python train.py --d_mlp=512 --activation="gelu" --positions="learned" --attn_scale=0.125 --bias="none" --init_std_qkv=0.042 --lr_head=0.00936 --decay_fraction=1.0 --decay_shape="cos" --final_lr_fraction=0.1
Each number is 500 + 50 x the weight over its row's rms, rounded and kept within 0 to 999. Layers, rows and columns count from 0. Numbers have three digits each. The size before them is the row's rms in percent of the matrix's.

# layer 6 MLP up, 512x128, rms 0.0603, rows 444-498, columns 0-127
096:501412561509436505448427562483491500463446515506549467554467501514598473451477580604542578460491538542480540523481596468507584510538550480374551503522501509520580454509563483569506573494464527493461514541522568525575559553464444517421568639537450512595483535402445482567472527482466506424440521559507520491510540474437490579501523506538377535540528458528551603519478545453523561482558
104:487527531453529489595581507482473532435501508521438466310503539522526393554557420505519517525490447469488529458482421499546501575450494490530503519513492502450457551467521526504471569550545444592628560514424550521577450452537543537494465493537527531529582558533561493453526506409488500501500529452502431624476472440484594506464381531515465507524521526490501594512443536516434552596433
110:463482519491453556502480485486458516519472562447433563553484454558500430395478545497474484539464421525538523396510374541455472537468443437445542554526535548434526474451466577585434499565436425477551482529540503455553462502474504430565484461449499555453449604510468425464538513494500532577517441522477609641522466417471432473550546518565427467520529458458502506491501501375455559568532
099:548545468435478518485644456424458498482491528462496470574484458485461463458522551449523535609544547552495503448440568538554492443405496521552450578557481427485540444532453508481406571470496562516512447517466448522558575508571474538486483494534527455501419502535461498536521396457527587389471482467479530418501517534523472580499400599476556592552432481550433577499449563411508495480543
099:517551437418455521541485527421469516554544533519457486470580510589484509403561371505383481503489546529481543484474454502495589493542529502506528535506466554612506466547461588461455516396507492429588507570508463436481483361524520447457485498559476487463532501576485494494452447560466496499570514411597459554511462460517505517536561511510520410518508631524440523507518603500541527591474
100:545562544511537579530568523483508593495425553465434536612514528507547422417453464529535425517486566503501475440442525545500497530356596449502455559476507514465535468495470480510587564473540443480514526544435467450443512543420535434474545578497520563472453452484466527458593485518504496496500579530479523650538551499438476595436472515494550459482399499576535520440478494484458546423589
110:378533492521509484498457433531541458506558412561541487496512572578524381459486516503515589450619508452519472549615426508516456502575459572534505558485600525528445379504605504515468460447463523499514466473494456581539483545411414450534518558513479459364507547454495526504529580483528489433465549518436514442504463475483466514532470526491409435549503465472472497584513536530502511598512
082:476570506499432558448595537465495474550491537484421473438521612403592477429549530570547444500517454507523493508574481563462446554458362522443525493471450502503557499465519490473527506434511424524540463489515429450460517496508525487518483604560545458501363466495449553550583508527428510459355500545454579475445525553453538522540500439532600465520526621429512483498511504519460476466521
096:424454543471509423492538547374540453499442470489429506561498451532381501485557470449555463501550545506508511524491507577579487482617430524529567443560501499426555569485524410504447480535467510453501430563593537550512525577573589529546452482505497541459505532398592499517600446589479520482504550565474522484439453498513464544516504388463499536426565425565512498483485437469466427486468
098:546434542446516591529473452559506395584488550468479527446455433519478528396439484522483545492522464575550588523535520539512567457470448549498561489506539537585504443540512505523569418482485550513459520522503509482450479499505401424466531448587561466501490531433429533628522510500497527571464474471431379409455504589439456540418549498581468539437521562480530416511592548464487478454447
108:486513509455499470520492626419465528484525588501436477620489451554583489456625496517394456520494525504456547462444513464563585455458560518469493515395514511525533446479441441448527454532463468476482465524409476510539489507519553478535549487521577489461502494542511441432409536472464569512521575563464486519573499511453324505383550500466536456582514472554529448494570506520434502508582
106:484575501408518537442563560427487509519609552466546475506459475502553453585437550484542525548481421508506521434574414489549531541475549553452492499455509442542462578459538465586431500499571410519586494523407555520488489578488455428567481428463536460432462520508516565516572424513594563573461485576561492434466442525519573465515442455478505508496489588476495578510545473484495395406506
095:517510437514508555416489556501416500558571454474489450478488461454534602546467489578542478566505477518501518523491564495496425518469590577528586587453498618577515486535515524476457444465511523493472434496425477534551521552538408521446505601431444516538528474516449493567404493464486445455464499490540533408539508459537398529542456515431533426633411551471469489512516595573471582549500
102:591539488435459457541552501450565452448585536496529563527449506558492504345435438466458478540469562536583514510409485469497527575525525534362514497511519517477619471546533424513486419571475513396491519546480467570506501564450416444471553462512498500553399482507509535464493572514495539578534482530431458435543473444496430538539545438472541494498450579552485483535453472399518501585510
107:439492564523515523480416471452449529536443395517473513482584568473446486504470553512504547490556575489484488398414462575518504448550441576510536501506425492550493402517476567475542498396522417536450368421528444512540530549552517527491461493536501464615454580485643534478486568486474547539545461601498494514534408523440452496411483592507488531544456465473455467528551493465468536452498
098:503527558530506517533599474470428588510437458555544397501521648405523470469453505502497599615608483456493538527534521506518470487506515559450522559553478545535465486439544529432559542487502453502422393490559523573511515488494376429485608491498519530507498489403532573473556545444451438430500414487447518529500484579530550462517542516606482515474501512492475450465466549509575513522445
076:465447516471478507548367508567496491396494429534449426487439522472597477589520538484512522506470598530507508410447481510440563474543468460444541531551471497539483473547493456512508524460449503580457569478457486517552448466570500491530525554489424462403495522517497492441549390555511408490509503559454568444502488472498481581421620549483533476457494543507560487617363502449566410536495
098:508489515457527516550571452505493541389535470430556475461504515501389576477474440435489535511451460453576517553507505507515513521448543507446486512561400501388444549412474470474543441437533542453569512527431464533443474519459453486445569459588481543474412447511507519512572519568530564521533498480486529554488492435453545524529483439487613355501460611445572528417472599501583495557500
079:487396489500478576509530485425568549454571586481524497504510554493532501535483496472522544461578511430511511486529380518496475443419462423510553465592449457552423514515513481537495474563523419504558498557490541520399373398491516540611385489490510446446436589478506517438504469517483524442444631525412413529469523504455405493466527497500426493458578516519510570525554520489494464480475
117:419406508493542495521537521555556508565498402491443452536431495434600570549503533537485557511506538604501500509528483492448440440506468523459483515520563464540526446463547481540512469468462390486512507433453508540497515447572472551525496448553555498508525459479551516595464613561384505422507478415530343475453434488457442442497528380523509489451426492526464474568480434456577468574478
109:456524546538429585499496506556497456431497390467395433518465549410489560488532554462467447503548476459540517519549548586548550506563450448552445589577502524493495432579498462519510554465569458349412350464492464543524506461510490495512533559594439435453444510460508581441503485559566489419513474500518516451518477545532511512546503435532488477503443497427554492553457453451566534431475
090:466513484500453563457471487480504432470502456430414436488412401427502401561480549525524502519533423641419516496549449464450476550428428528452505500597499464520473484654519394560563520473513506483517469529515563486538430481487511431441492465465526480570534532429434500539467507578486591475516554475485505451533527519551460559497466512567436522468540569504502535578598536397557503553484
108:468513491545559595467514414488492509510465518561501460511503589518372542529570427478473552519470523545595522539415476462568410455479470528506565451494460483446484536478516405585438574426448496472530448522553486548512411505506480468431454447482535371420504538458523493533507435510559492416531576457554522545515505543617476483472510357546531532498460556485562501525491615489491509432483
106:494463473370555389530587481479527397571549556524559469575519469534550511473543515522527457479496571504532438540563559555580557517486483514532444477407556449539518530519567433471495488475505470547499561547446473491576640464421468489510495524548442495505534438448563482512455539542461519452564493589503493436467534560502410493539430499483471554430376474464486414512504541419470467578434
107:457464523576489395547512414487436507534524469538505431523482535410404518515438401488554553481507543569485600483476464430588489421540513503621564461558510461532445389525496449479631574495441493582522465548571507558452571550518517481548458498548486493457575460495515511510481557528497501443482565490423419433463542544528462512408452444518539494469471536530601503496519535438509478474422
086:492500529494486463461510447547488429441389552448485417507471505389417507454507391429528456542642520504483449409453527583489497566466488449507453487522514530521414498518540447541430517470472447557414446482576545449489493475437444500425582533479543562619497581486440510548549486414481611450523486490502427571457496548460468564463489429465501502485469558509507591535493533496493548541449
112:461574529517493584476523474491475543536532470462625568505506569476509450507518441505501500558431589485442364511504502506435454616532431442525484533418530456464531519503562551451453496480545402547586459494518456477514493493432515435464467504522461419611493516489525485558467564416538475507503565526465552536487522360530437477527559475534491421520505499471490471509504523429559536564669
084:490475464429577458575523474532530432506487493529514540432556495482561519423589565441457487506524480430526431503574479515538494493492499515578477529495352472465555473487534390536507452396497517515521476565496506464523687443448520596544457446507537487517434571511572493596448558561549517485511517553456508525410488520525512496480448595574516491417521590529498458502507482540432535409512
092:414529517545457528454467548401506480379553470612540592517529487514481495483440505528481523470456417540533591468489414478529495526454422448627503479552514443442521491506501599471555477409538415520490530489539597557477524550518519556542487559501509541462424638446572498429451465494481533477490533558524447497462495534491542404505601494505433481479528546573578485472510495489571554416498
097:571451572509533502538484569454514497433432430584520483531531489529497416453490409476543457439552478470432468493538544514510473513450574482511507523492582550493509470555477481525528572552427501559499521548498532456612401448431502512524575525539510527456434443388406538542576560507600457445444462466436456459555529606517463457417527526444424428557566551556535447440492477458528432471434
101:472528490470533382562566494492546455492544441474531527592513522468461590503487491478465473527551567548462436454496613525572526551494540565508481486497478497439565431461488464485511486464536525576523474516531550625552514538441523537529594539582511546448470456430488487487431491475428527377529491516486426491460377617485508534427444519473457481618400458442401517541478426483519541509481
094:511525554457563495503404461503607480540507425523508412519485622510508625539452467444461514495488469486491485471489410477505515491522517526472518529531532551440501450473495433389490429483506557480510576516465484566584417505505486523444437545540474503485499441425497541506459533549409578514493571503483478475520390643461459558488594449620505497550554565499587528452426431514570486518547
093:537545557523522515515517563435620476537656548497392496496541553444515529564577463563491508467474469465498520510448459534442539484525581513546427568522445557516544551510537461529355541523551534568396525495511571485477555555422527496434556529497468505513409430527482461448537467487491576489506510406532474486523495421495459557445454432410518450569460629462504493517493544541524505495558
111:399549523586551524554432442485394539490524486532565455601512558433510550536436513461447581496554561528519561510527479479562487467505507510561494491514505483449533459368461441443492514446511502490536514518501537523533444460456503511527518495515426467488524617496524516468500520577455580416502472542463583499509465540509405490453509462367518532409442377519530478517519385384582537544523
100:477431569531508542513505433550540445516459535476600541514416533484477424537567597540507466396583520516454558481612540481419566567483576464499450544512550497551538567508454358593508455592495513472526487545477562474504501515530463557508539450461507469419522480477483521564480544533517498571411442534422482417521470523452538511427507479453413513396508506433533504569546530510468496519611
081:598433497484481514477512472464556411515496518451551478442555411522497538505466519500558445439534394532402501497553482596552513606490522501543481534648462493441474548499487509515533465433421531454514520523500511552432508526473493472448419556440495553484457455490443484490469479567488509499484518483481569467509414501540516471451588450555544453508528387468532581635486584544414530635533
094:532569526475507431489441530554545556511594463528515486552578489494501548489560467489472637613467464475605514542469495474479428569453466438444469450463483535390464538407528524448413479473439510513524476519418546517517575488469450495532501511467390518608467540482563487477438550456423509490422505488473480470512551538542484545428500502375505416477543410586488507459465587504545556558505
105:493400534570515438569567600419507438565532451454510561557503436491517624583479474486552439531443533456496523521578525466462554501445480483438518503518536498487550457451463511532497419495553490527570461487544470492611468497510456513557486502485550452484545487488520378505548584479474573549503565404487481455503416500407485524530626404482469432503383510506531475600488469416502491531476
090:544513541571431435504467403570556476508529439529405519553468581494558424499461480445468612487501447539570521516437470471590593595604503546414466466545479437576563483509450567422503477526543476573392560418435499556542477539474518483528529552480503451532535511428559459515501516522471434565509465513416495526427511505533575527576513528509495476514457550548554441492458449473587581478495
099:626528473516518474510551476528511385514457504525518452532508487498454624506529569496453488609508458490608467429519539475477504507472483557508424417465490493408532585551453467464474510547503486510548523479460488530554439491509499473434572461585536540501440533502500428409435449529579436596477480562419586440552474502424492525480430534480485543462435617570514372529562483484528556520518
097:440438535538551544516545493529481473507436467521596453517497476488418518584509508491514409491448486466566430529524531534460514404578549557516521595523449526502512399520567514423494400501565525481457428535474450529560606470441434541525484510526491479572529527530524408567485610575495525463526538443597475470455534453483465537481567528510541459557420476590447468610475559519435483385503
099:452540586470429576478506530459618488523492474546469545520466433414443548465521564422437526438520495576535408506504534504476510467525494455475560501522549539478462432489419501599459457484542631442454535503487521565513460519584434530471434594403514586509476433517457493558548541564498412474461498481487528511540420541468396519496444377449490428467513536537481496476397555483479549518536
098:537505510508423548418502484513507528392456453498529450493575499399514483477514464537457550476469482516476489545446568499465511500449492544515412508465414409450502576462407579440408579438576448527576438509479559519521519540579527499477538517560413565439430602457512491400569469502575505462433467472428501473415468511456504482498547553489499462588458496533568564572453565507555575428528
098:407442496529431487547506470451478512486448500506430450638420466477434529505483548461462561453535550597507521565528419475524562468408492520387530509476553399459663513472469470455565524486533514541528398431520525507594468561510462571532456465577486484509521511416476512517532528561523532568455475501484499484518473534441544437480473521570505511464531480545603458567582504516609481553485
107:495461642576531418518459468561498443554494547570405483491499576460420543470630534467462522475580509502434573512540488476454530471480531470403433498472449539620534442511429417505486595456483494484579503566484455558513508476564476527496433388591558474520559444546450455528465449499568517440511515503495521525515440475483489477570442456554438466595469480479533473531533516607504514464484
105:491495528512481462495394559429456432535502496573596518482542476462510461552492486539498453514472517498588490452447540518489523407466602519456545603455564519522434504498431528501530483568458528573511438554553629468461487457483579479535464461520478442480467490407458423556541438541588490542423469509399499456485580448481454536408528409474405448506442568519589553471585470546470481547485
109:538493510459427575546441472527556500457516483536482463453593434445450475430454398510460507535510536562502531524419624621418440572537496589402455520514565543434530541557469465451576505488509541511521441439513439469501428385547495486543469470564430469454558500567554515458532561527573436546561423555503570491502481449506494415458462485429473415477523538522524512551522468440539536541489
101:546465577580500485463524454380468524475501541494508517460522442476465449524482474397510606498475535524542444475419626494482519557556537430496442512533456542435498457455479517502512425357564540588479494420533483475524425479435531462497447500540441454450515523468454523416514496547510525596512478547506519439424539473489512594535472466549573442588558531536586528615555499469533467590544
077:530505554446476508546460584533516507505480455455515576507589455528423586508409490494540617614457537595555447496530533539523426472490545490477448523419362480508446458438489472375507522437504466506543589475479464500526516519490506527455542445493430458554499520546584514455383584509482435511484559373477476490499446523552450531536437494540454526547467514536547565578433497459519484440460
095:600472489460493550552475517418478523508592595545544437630589477523479473433471501493504479515455555506480491383485481536497425543500464528624474521501561514466442547416518433501533529413520439464534503416465497613522509507485537521492477573504479565482439563500599495440444553483463407498557535444535452451552497468558471480514584563421492508509453427506536455563496531374511497575499
110:418531477534511538455511548459521502588505420455516527515486543502485490476542457502565473499518571636444534404542464499544402447440519457453480497451623488508468492506511451710455507493513495529531518517519557437513425505438581454560559496487523458487412495440551505579548534511515483522554514518455471512395528538432415556409542435520462467502536534561553533462472470450507447531592
106:387450516565578466577552594391545464510575478389511549500453509493466519590533421521516453425556580577503449478491509488492425406529549508511492531487404512505580532462491543592505418548540494473507460537519465476444496519513583526488536582509576514504526430455469549600521474579539535464468586453541464531506536583560467524541549512447486479454447583554479572546427539526463445499497
087:451501473513408509546418636465489500536576505463528473593454511478551460488470499533524496490484512491532436436518512596541531434589386464506542467492397473409536404519463524500530440559471492429467462436513424534587457538545560507479431476506475504427531545409560488414485514490567487534555492538482573534529414458506488435443553494483507476516496459616548560518533488428369511448539
082:481569523557512505513377402387567481539522504490573442522483470505495574500433537512473570485475556492486436438450447428500550572466477495417462531408530505530509420501516493482487457500512411482531534534414451523457444604508484531606485449459449479489491555486523464513501533484452410602552566586461503493435469487473464464546527472405465454464502608582519501535369535418457471508549
099:548572511377523462484503470445545490511524409461566407585546481474445447510566552503510490577512520544499468518449504466552464544410430436510478528503594491593417452495478460549503548537573499495517504528472534514571533534460427506535515540498526557440525462444537498414488428517542342387585593458543542464561606464468471516502458461394451514447504470531537560547527564488521472511499
# layer 6 MLP down (transposed), 512x128, rms 0.06, rows 444-497, columns 0-127
100:482495453483569457424553473562500524507570482442393537500540573504490462542496419475484464544499404509568541541514417543524461436488560456443506485472460560445496592500446548479450435492543460451539413371514439508404458552548537481525458417520506433436506551529570532459545449475510536541577437455497460607537447535511576460633435483509487501456492479431384487431499452505457486532526
106:534568476567554594450501514458502562498450518480550447522473571481498557479452433536545547519471499529550488521453519518497510511533479471498440476433486494569554500443543545484461434527611564448473422527482575414323502451506450492545483438554571465454509466354506503448486469476483533452538543594566444518422541611438468534496518516481538473424477513545417429529613494479579480463525
108:470468395627468506462515533570454554501544494525545566423525540535475502502436538510584588527564574516504487580530551520546546593525543530490513450431415524478481568492417479542529515556616544546530502491460471520456441524498485496399520433563443552483541440487596531526499524418425512475551596406462483521529555528483543483522630460402522523494449430536511488521467494473461424474431
100:464453411520485430508422491467420539525441526433532464546449429473470483484517399541486397517511484455492485445513601471528580563409568506574560566497527513515404544496479503484561413466477510440532496556538515585507443602417566467614499425494445538558514448563547421463480545533449493543526471559481509468533483422443534546453527501533599535465390534494475468480478482572501422490546
094:489491540428493502512481547475477490423556481542473540505468558451461577507534435548533457505552468441481388599455581587453477512432450575399489482515505497501505524538529484469604520528473550599430425480486551522490437557564453464620473524570533527563508479407486553500541499403548509473529581472422512481532492489435453534523560549490504474433484425481508518514458351545422576522579
100:512416550468377454463388475481496483568508471494477409399505490518465518499518520533489548473502413462470530546570422457420448536532437564482529510450494484484527450601602473494474456479445543509437459406391560542527527494562517548530496444368574555563455477498536503537473460442445421465555506482456519442483500453525536474515469464433528499538561562436469501484489582483570432560392
107:531441447563515584579498579454462515567397581514492436485437483469508483532434422571568492412478477541466565545386436591474506454467538478488475476492480537414534515551408471461499550526468581455562393447465548465496513484563475491454474487496527435599535499506573472520490545509429417506471471427454587549530531561498518542511463469437530515392535539445528578457504552539531529399525
086:490503463420484526576445408415548591450593467520495463561465525594508595501488412467493541513485576514426560470443526421461570522474573458490568550487551472490514527549547541552471491545517477598559535495562520508520479455425525470522443486409521585539592526509585500395452450521458401480519542580471518522539483453477509504506515400458485555467541407545445451560510466459550494475406
097:527517547483513470507531533460410455430452447513524487435480559458491543518476471468434577531536432471573434439513544407404462542461500508520433576473547523474416421496515482501451587510473550508491531403515499546578457567482412466436512466549437480455483529493547479502406469467481388530476379466531609565530486579457441558517452564504495472473485525424630545503399516425496478526482
096:529395552506481576465436592557520530416429522573468513476452511512516521537508479516450481544458454402472517384483518463532469506512502528548450439479509466373504485533534414493486492541498556540562527435506434521470554538517568445554530511488449552532517453468542420381515533516468508436505471537562508457569447557622512432562459514375530541585536498433491451520471554564555391450460
110:509537486453537472470455444556530422496482466495430537494541466456444485463470469526543535500497422569585445542588538493518483477629489437454527419544477466567528509601477567493494555508615463551573586588481491516574496447442476620516426563462481500563588550510438547574480566552534530539503492530528416508496488532431442547545516557472494485483377542489421425553464503566438511538490
100:485494518495479550473452545528495551441442486429476484474556568468499523451439481508414488450458561396536537588405563534489549606501494415556520443439521539479527453495414493446572522555460622531472517434518436417524517518519526546490512522474493543514511470480481482554422456443400475431549529555463435487534554496454455554531489458548497509449502449523579450463416552625536624529605
099:469559530624480599487541506512495557421528562599516431498503630459396455481438443510556554433518487536483502600587459550466510531555456470552511469476520545553417590477458575542522556520511523454539539466447565540479445509467418504505421539529441489509463502415474528493428535522571505495556402518536539458456531465529500518498423506504453567489524479589642524538479495422518516478545
105:500507620568508625469527457572496499483504508479444509509572565586500536467598542484527509476474446491514532543522556517504435476502408405516516459387582502545519540444435456587494520545453539511574540523429476476541508436517560546483421549540532569450544488440502446454413448444539435434494489421521541579499461597542481480431576543481475446493510430498545551508549429411513545411507
101:480559464502440470466560555462521521514535502477518520548505530466537568477459538528487540456442476508550490543544522454560451509463449539527412525455543484550464463451437478469484337481553425568566487547460358465494434478531525454522574514494498467396528521433434401596458471485422497448551436476501644597479560434607469453494564568486461471466511494473497478583486465437552491458472
100:537461431460490445516469428470515428519571520481501452530463500562458477520509421472561496391485487528565500479510425456561522498515460490559490438530517558511524510486488454581482548470495523493614629483438461436497489554547539578479437527530445566407349550481508379570454505609499518490440477522592486521481581412541459446508462462468552414463513459527569585557449534478455521462493
076:543514545610556519383586489415542550616519541456595580472443488451529540410558531546435466466489432469541593529498515479591462532568556481538441482486511534467492474523565456580438470550508498502530421489522516534487527583469470525432441483592553504508506523423468511518558630490432508526528458492549500586556498545519553465524423525459504526529534515559458535396594531566511532506518
103:521491486594518438460478405466525422584458453558388515566563550382570486584524515443475411483398520516611505545438460530497461537525430489518552502515468603471538440583496528441474542486504530455515482464483540427489486400465488443463461450521505461559585551610483502524548476413533437501405467470535416525472504538492500489477589506468431495496439555591529527536499522497533490479551
090:441614564499471396603487557577454491452518425396408580548494509442463549520553492468491519492469485558464420474505578438507461549528500456555472554473540519447543499418465495547487539462467521411447607498600478448554548455430494510501568436538419521577512472561438495521524481520507507547515437421562479541469488504460598429560552463497549472497441528494612479434450546440497495522474
108:509449562456530484559450530417569376460565494534542511457501507568382511464474491471475507450492476461558490500547539479613442396492531503529512459447503510502545571488561498459525484588530491583490562531550498597389554518392448558484462500384513537449583539510450481515519487526558528526508565504453614533512529563560398499505485594494438493576539539499571486506464580486518558445512
113:494595564511402476531532469523482476513596505434509559550481491457432536527421573586498467497535519590466487515601513560534540543605493507482535406462401555559601483542515503548471528604422450539445578436553471612501536427474505501466519445467557535438493450460486446495471536428482479418482535588503389449502491504570531551507526486457464553551461498475454499447463547469438502422483
091:444538410502447471503527447526530538536435486465658571530518495475471537409490475501514477517474528459490525603497497481538436508486468491573493580457570547491536457432538501384494469570443449494505484477527466476527538400542514544636568570579574505445510483505530553547506412431465508503482521483445497563444447511450574413485490396397507495507491451445493490520538437533398395469483
110:456456505442479428484479600515455473444625501570530509520584463473498571489470539544496447511613495604481441547554534469454490538509454498549495545571513503525500475432489519385467437596544469488483520469519451469486499499459427440551545500558489535445496587538515473445443500429500539519590444421468593443548462470450476540489534587476579482463517438490552493559534361487472488636499
108:551537489598558522409529435499423503599514404444539478541443518504447608478562513505601420541441542492516502459500474507415501560538561473478463488458409518518509499479505506509418494517434448490519430451478503422461500510571512537520498571480416503596481548548441565488485490419479517520492584480507611510418533542514537572484584566455527427538502553507423523542561619434546530565465
098:492555444555521568489539489517492571481493555485523444447530473435497533443467563492419490538552462476607426637510617456549490485434462462500471504473515427489505563478471540508499468555566471390448453520530463596523530459473524492406547458467476530409457491509595512537538537519553514536538405421627596505506555531503536436550425549489469561440529438511478569466571431488547458533540
101:480609471463586512506527418567469614467521449502436463433418532448496493574438540485515482512515558455526525492417516600486485488464478524402499494565533491437448471599528469483606469521517475433535568455546452626480495549584563417478493433567524511509502549473440425456522448441515474493505504578587462498492530440455490551520500503542483422430465485527602404478524436443464527501432
106:591462493514532468494411559526532533542472525509476437549549456501557470485532536583500467395527350472508624400468539584524520515421573507520385414527565551459511459499523549453416503434485508510420486517498453581435531492477518482501489539586480523357517445551452479495548495558467499472468498555479466490457480527581476443431503522442503555478431506556420554542441512475526462441440
090:442459493555497496432467478473512570619594439507535377471432553524538571544455532537591441419465427495427506459503499469589535537518445494416498428451473387471532600553469532517496539505518447539525507536506525514413419593517423533543600508470463512487555481502544494525472519403497439531470452471561560447538419535534477504540566532614416499530500511482432460538450507469509499514559
080:591479521455486526567562418559482469597463522436382429539523407496401381468537494506457531467630545411503399519448519519514468406542594564416498593552553479487521507478536500481451524555468513475484484525475516448534522484498497427482542462520454507478546521477479524584539573552499465515468522480487497440560436558581475557510443523475518465485537479511421560616501550512465451596516
100:331481497491476544492482488521530472503602451408493534475434508415497576510417548551478509505447536536556477476469478503438421518566416517461424480589466443506452516483556544511532457518541527474506517418477508503436537544544480499465544505424520457491498509473566473476441448483448457643525531487582539517486531410440471586480444479481538551464463478450591629523459571522518559508628
111:472497539484499415485506632504497500547435507464472433560395563445463542540455505539511470500530538459549530476536404493598494509457529506456458516557491463453455512526580599449495484536467500462475558493488545493485492482442491538386522507426358533422470417456466480551526504494480553434552511555481528498513502400483484569549540507574532409507403524510399393610460526540514556455579
089:464461538621406558491557566500393445500475564413497570557528430539442464397564562542491503476501505486531498578494597517478527520424470493539463466438496480639516429503553493598528571530507474518497393515538563498489508462507497556498527484483501567496508474529564452554504537471526507489486436458468450522476591375522539420545380461410453566475474491506487476545557541514476588492491
088:490508444493430494412519468526485456474393561516590466493546585522525496429410468499535533493514494514517441446469547487424487454403493420453592552632428440514475503420434482462572417560475533515555485443472524574488513461455479465485448491508534445493563510423496553554378420457520536529401510533501497547474506526470438516606444567585522513520534444526461550541499498451420526564438
108:382537516452486595476495582407679502463532504488536427443484518538498497501452515542501434512532553486546469458554411436505489484561368515452490563565468501516485569495545502562527378467527589451580419538469454500540598605502517443532483521394541475506513461523530434484509495467526476569540490548483427515477539457506539492532496467584454459513602546434524467521523478460473477484504
103:506504462580542465352515505482511517497542423511446526541514495444589586477537529480427525534511446401554500523373478485473509474560475566537478458436445495548476472447577581516550440425460522504411413454526434509429424429493519454476457543574452520580449540480456462511516462404511505381462523449528510574472495473439477392532512541514523484571577517585470473547506440510442497518461
082:471597519539447470391447550494403554393491559446441521485464575501458465545500435516514529556477499465613459480455532398510565438479502537457540489389398413456528501502424562428453437545476555565480564544474559473517512533380595508549576444481552484577429510500448574467521476504465498543472544426491445466501506487475512547526545462563467506462449558456487466488515544532493419447526
091:560470382557489548534606487488457560524433588491457506487516507520564480471477547442515450519530555499529450498499465455558613518515501549598532530479496450655563437582507448547554497542498465464516527481562486557511470532511564549448519592511573582374486509474533495554559539550505472496522531489497549519565520528400524435566600522549485573542463550568574469585526438449521521487447
109:539519467473525576451529588543531442511536498484588450436487538573544460397443652503484536465541450541439545501505479528522517479570481526408369529467534549581546497493542400442415505565492532550446526445551599543449544588436460548460471503529447460473469519574461511585486556549517411476568463465521474469516436545466484591457510570527556526540502508488466484433427492525532446455486
084:507465535424540489481497578500490554557497585426630487560564465507474533460575528585480467501544508533469520548507541543500498494379521488632460588522546594497445507482522490533528491504485530418582374525520533505517525467520524523488436467582490595427438536600507575506499537528515608391528534546505497415514410531508467484451494469490486528521577499512504520555553466575478470551397
095:448466535441474563539501468498530603539498521502528512516484533497506483428464490445519499476531580458449524494500503571552587527477572421487548537420566510582490447439546586543509530488483538475385500530581523453444497485435477554606430531481424531526612452501524574544504556516435588415470512441567439630440598496535467470497506471486514532548577414476485538492390475553552528488562
098:483421444513524401490468515465518522558645475479493512489582477509531570561415533496508530436513529488457484455521557433530579523583536516489446459393496501451489513530468526656577528432587500500540469480524530499522463484454546525525446488500527506440462459423511485479549502417557520449485541412473633480542410490520525428532434543552525528423522445422479513423468419485472503609549
102:431501502438522454574558433458495494548438500482481524468436602576534528547523445432594529590462535507502526532498518488508519507474458612539445528442515478458485471587538469449556475440466466548447530587454515508519536526507528579519525397422496474526523463377603506523487368458471517568413556453437383448501554566502563535444524520479453443481476539422557460481483455496535453516581
098:565518543496506474490467491526467411434541496481454545463483507513480498532539517447497478573473597453532397405435446528482536421542480487510595497521452589545577406478464593502565517502451452503466567497490471580428457454411482548496535481521563447566471523536522583476431494412456426579466474505435526561516596475450489482536489439501408539556510582495491492483620376452480469482569
100:512509591531497548423424487514393488479557463458548542349509615556557457489491516497476500522494457496517504442451554446512447513536559592521454448511428573580361531543424557552424475555506513541470546556454461467444532486484551526499537467497495543431514553503418575453497435457509464408540591509507518527504485629569524502456549459469429484510481533407461494513449520466523441455480
100:395581376514488571512582578385533516515469464480553623457488508505570509501520541495579516492527434415527487459463475495520427481502456537441579524436510505451476500401509581480498470539542497521521496503450484524532524467428544511484557499488416517535588603524523482560444556568534451605457496552525504602503516551560548469538514433517540537458516535519412525441536476437459433499624
101:485453481554452448509459496480534540419405526437394481498454506547419474558485523531489471550502441519432467362510521468476507598546514471416446452563426450456544531501572420430557511463450476539467574513423563583514549516546463487570570599440514441504465478534549454574479504501476461499505537509539510507450500424550428483507475485527509528540497546542460561523474534528622543472668
106:439510435439536520442520464520509435526528530511562510527391547604466538486599477500483407442476427559524536529455491535515424494518496498499557533431484521555501503540522609608547451560593570525432433508459485507501463562518464484490416495580579525580432561462463496561563548473612528453450504482472446547500477484587538435538499541514628504491436528438415510486584459547549531478515
092:534483455429515589502497565618496494503496481610483522445495510467428554488499485546507387557560470474465500500565469605614477479574485597480543483435469473468511498578516533451482518545488551481483561471486548493472539592468447471505515416514569570527458481482563496485476540421490504412458566467499526571548478535599525464488501535427435575370509441534439537435474575481418444435562
132:539531569545555437465487427521505546508551444526483425459400500419633489571538525461488501521499580471571557517443418493425556501502507492496510520595571473455513521574594495527518539481468479534500582530543477583496512547540491531523460534462483513476485496502404440496631433459490486495524490558529512482558502482484542571355557630550507454508523518451500429478424571560560468520596
102:430580472569527526548489587556555378452444475545479554467505541565539486483511467526582538561456493567553521527555412425501429573499478479473494486466458485537509474508474563496500461482394508480470586566469408427485505532486454456508448533359491545559560507527536476457449464534525506554423498634492509594438618541538587518479509446505493469562538477527447445526520471430580480459527
122:372502432487442495459512487466533541490532488441436504614416544586512504517515498505453487537532464490507533548431459425501494532495519451493512431559483451461450453528512590506486460452522538547515411420549517501502633536527479480511530392542484504570502454453567433588504495478580548612426520427545535601557565411584510454540585459545547559501502514472417478472546491567562479533475
102:557498570449490521471584530528433495473516555539564478443600433542479440533558597530519589518436495485554471452431479484515526553534482465452478460479488466479421449459517521470488580467380553527471540475469549472588500514497433470437442404549454583555511584493580504430503522521523434526504452436427494440481461472429468534439523512588543450488599532449540510438601453493599568421476
096:480524465532585434446522375447499559500514515584623495444457480480508431467428489517499565454560574452561497505502559465567522472549502420547482480470576430562497544505494519546482593493485567544513497484559592606518481472539395604480565486538450624513458518518449481471473502493555467474473523580564405492576453469467460416548496463559442524507524550499478431542484497482607556518508
082:501436533537496488453555570578453532549448470464459544523575500502520489464600513508471474494578437520447549475563507489557505449499460434602488415522497513541506525438554459510468497452535491551497469470620580506609446461462529459429492506496455560499419420527480570525552598586445617443451432470494506481495462530470490468496461473572532583506485403491482431446648449558569506467464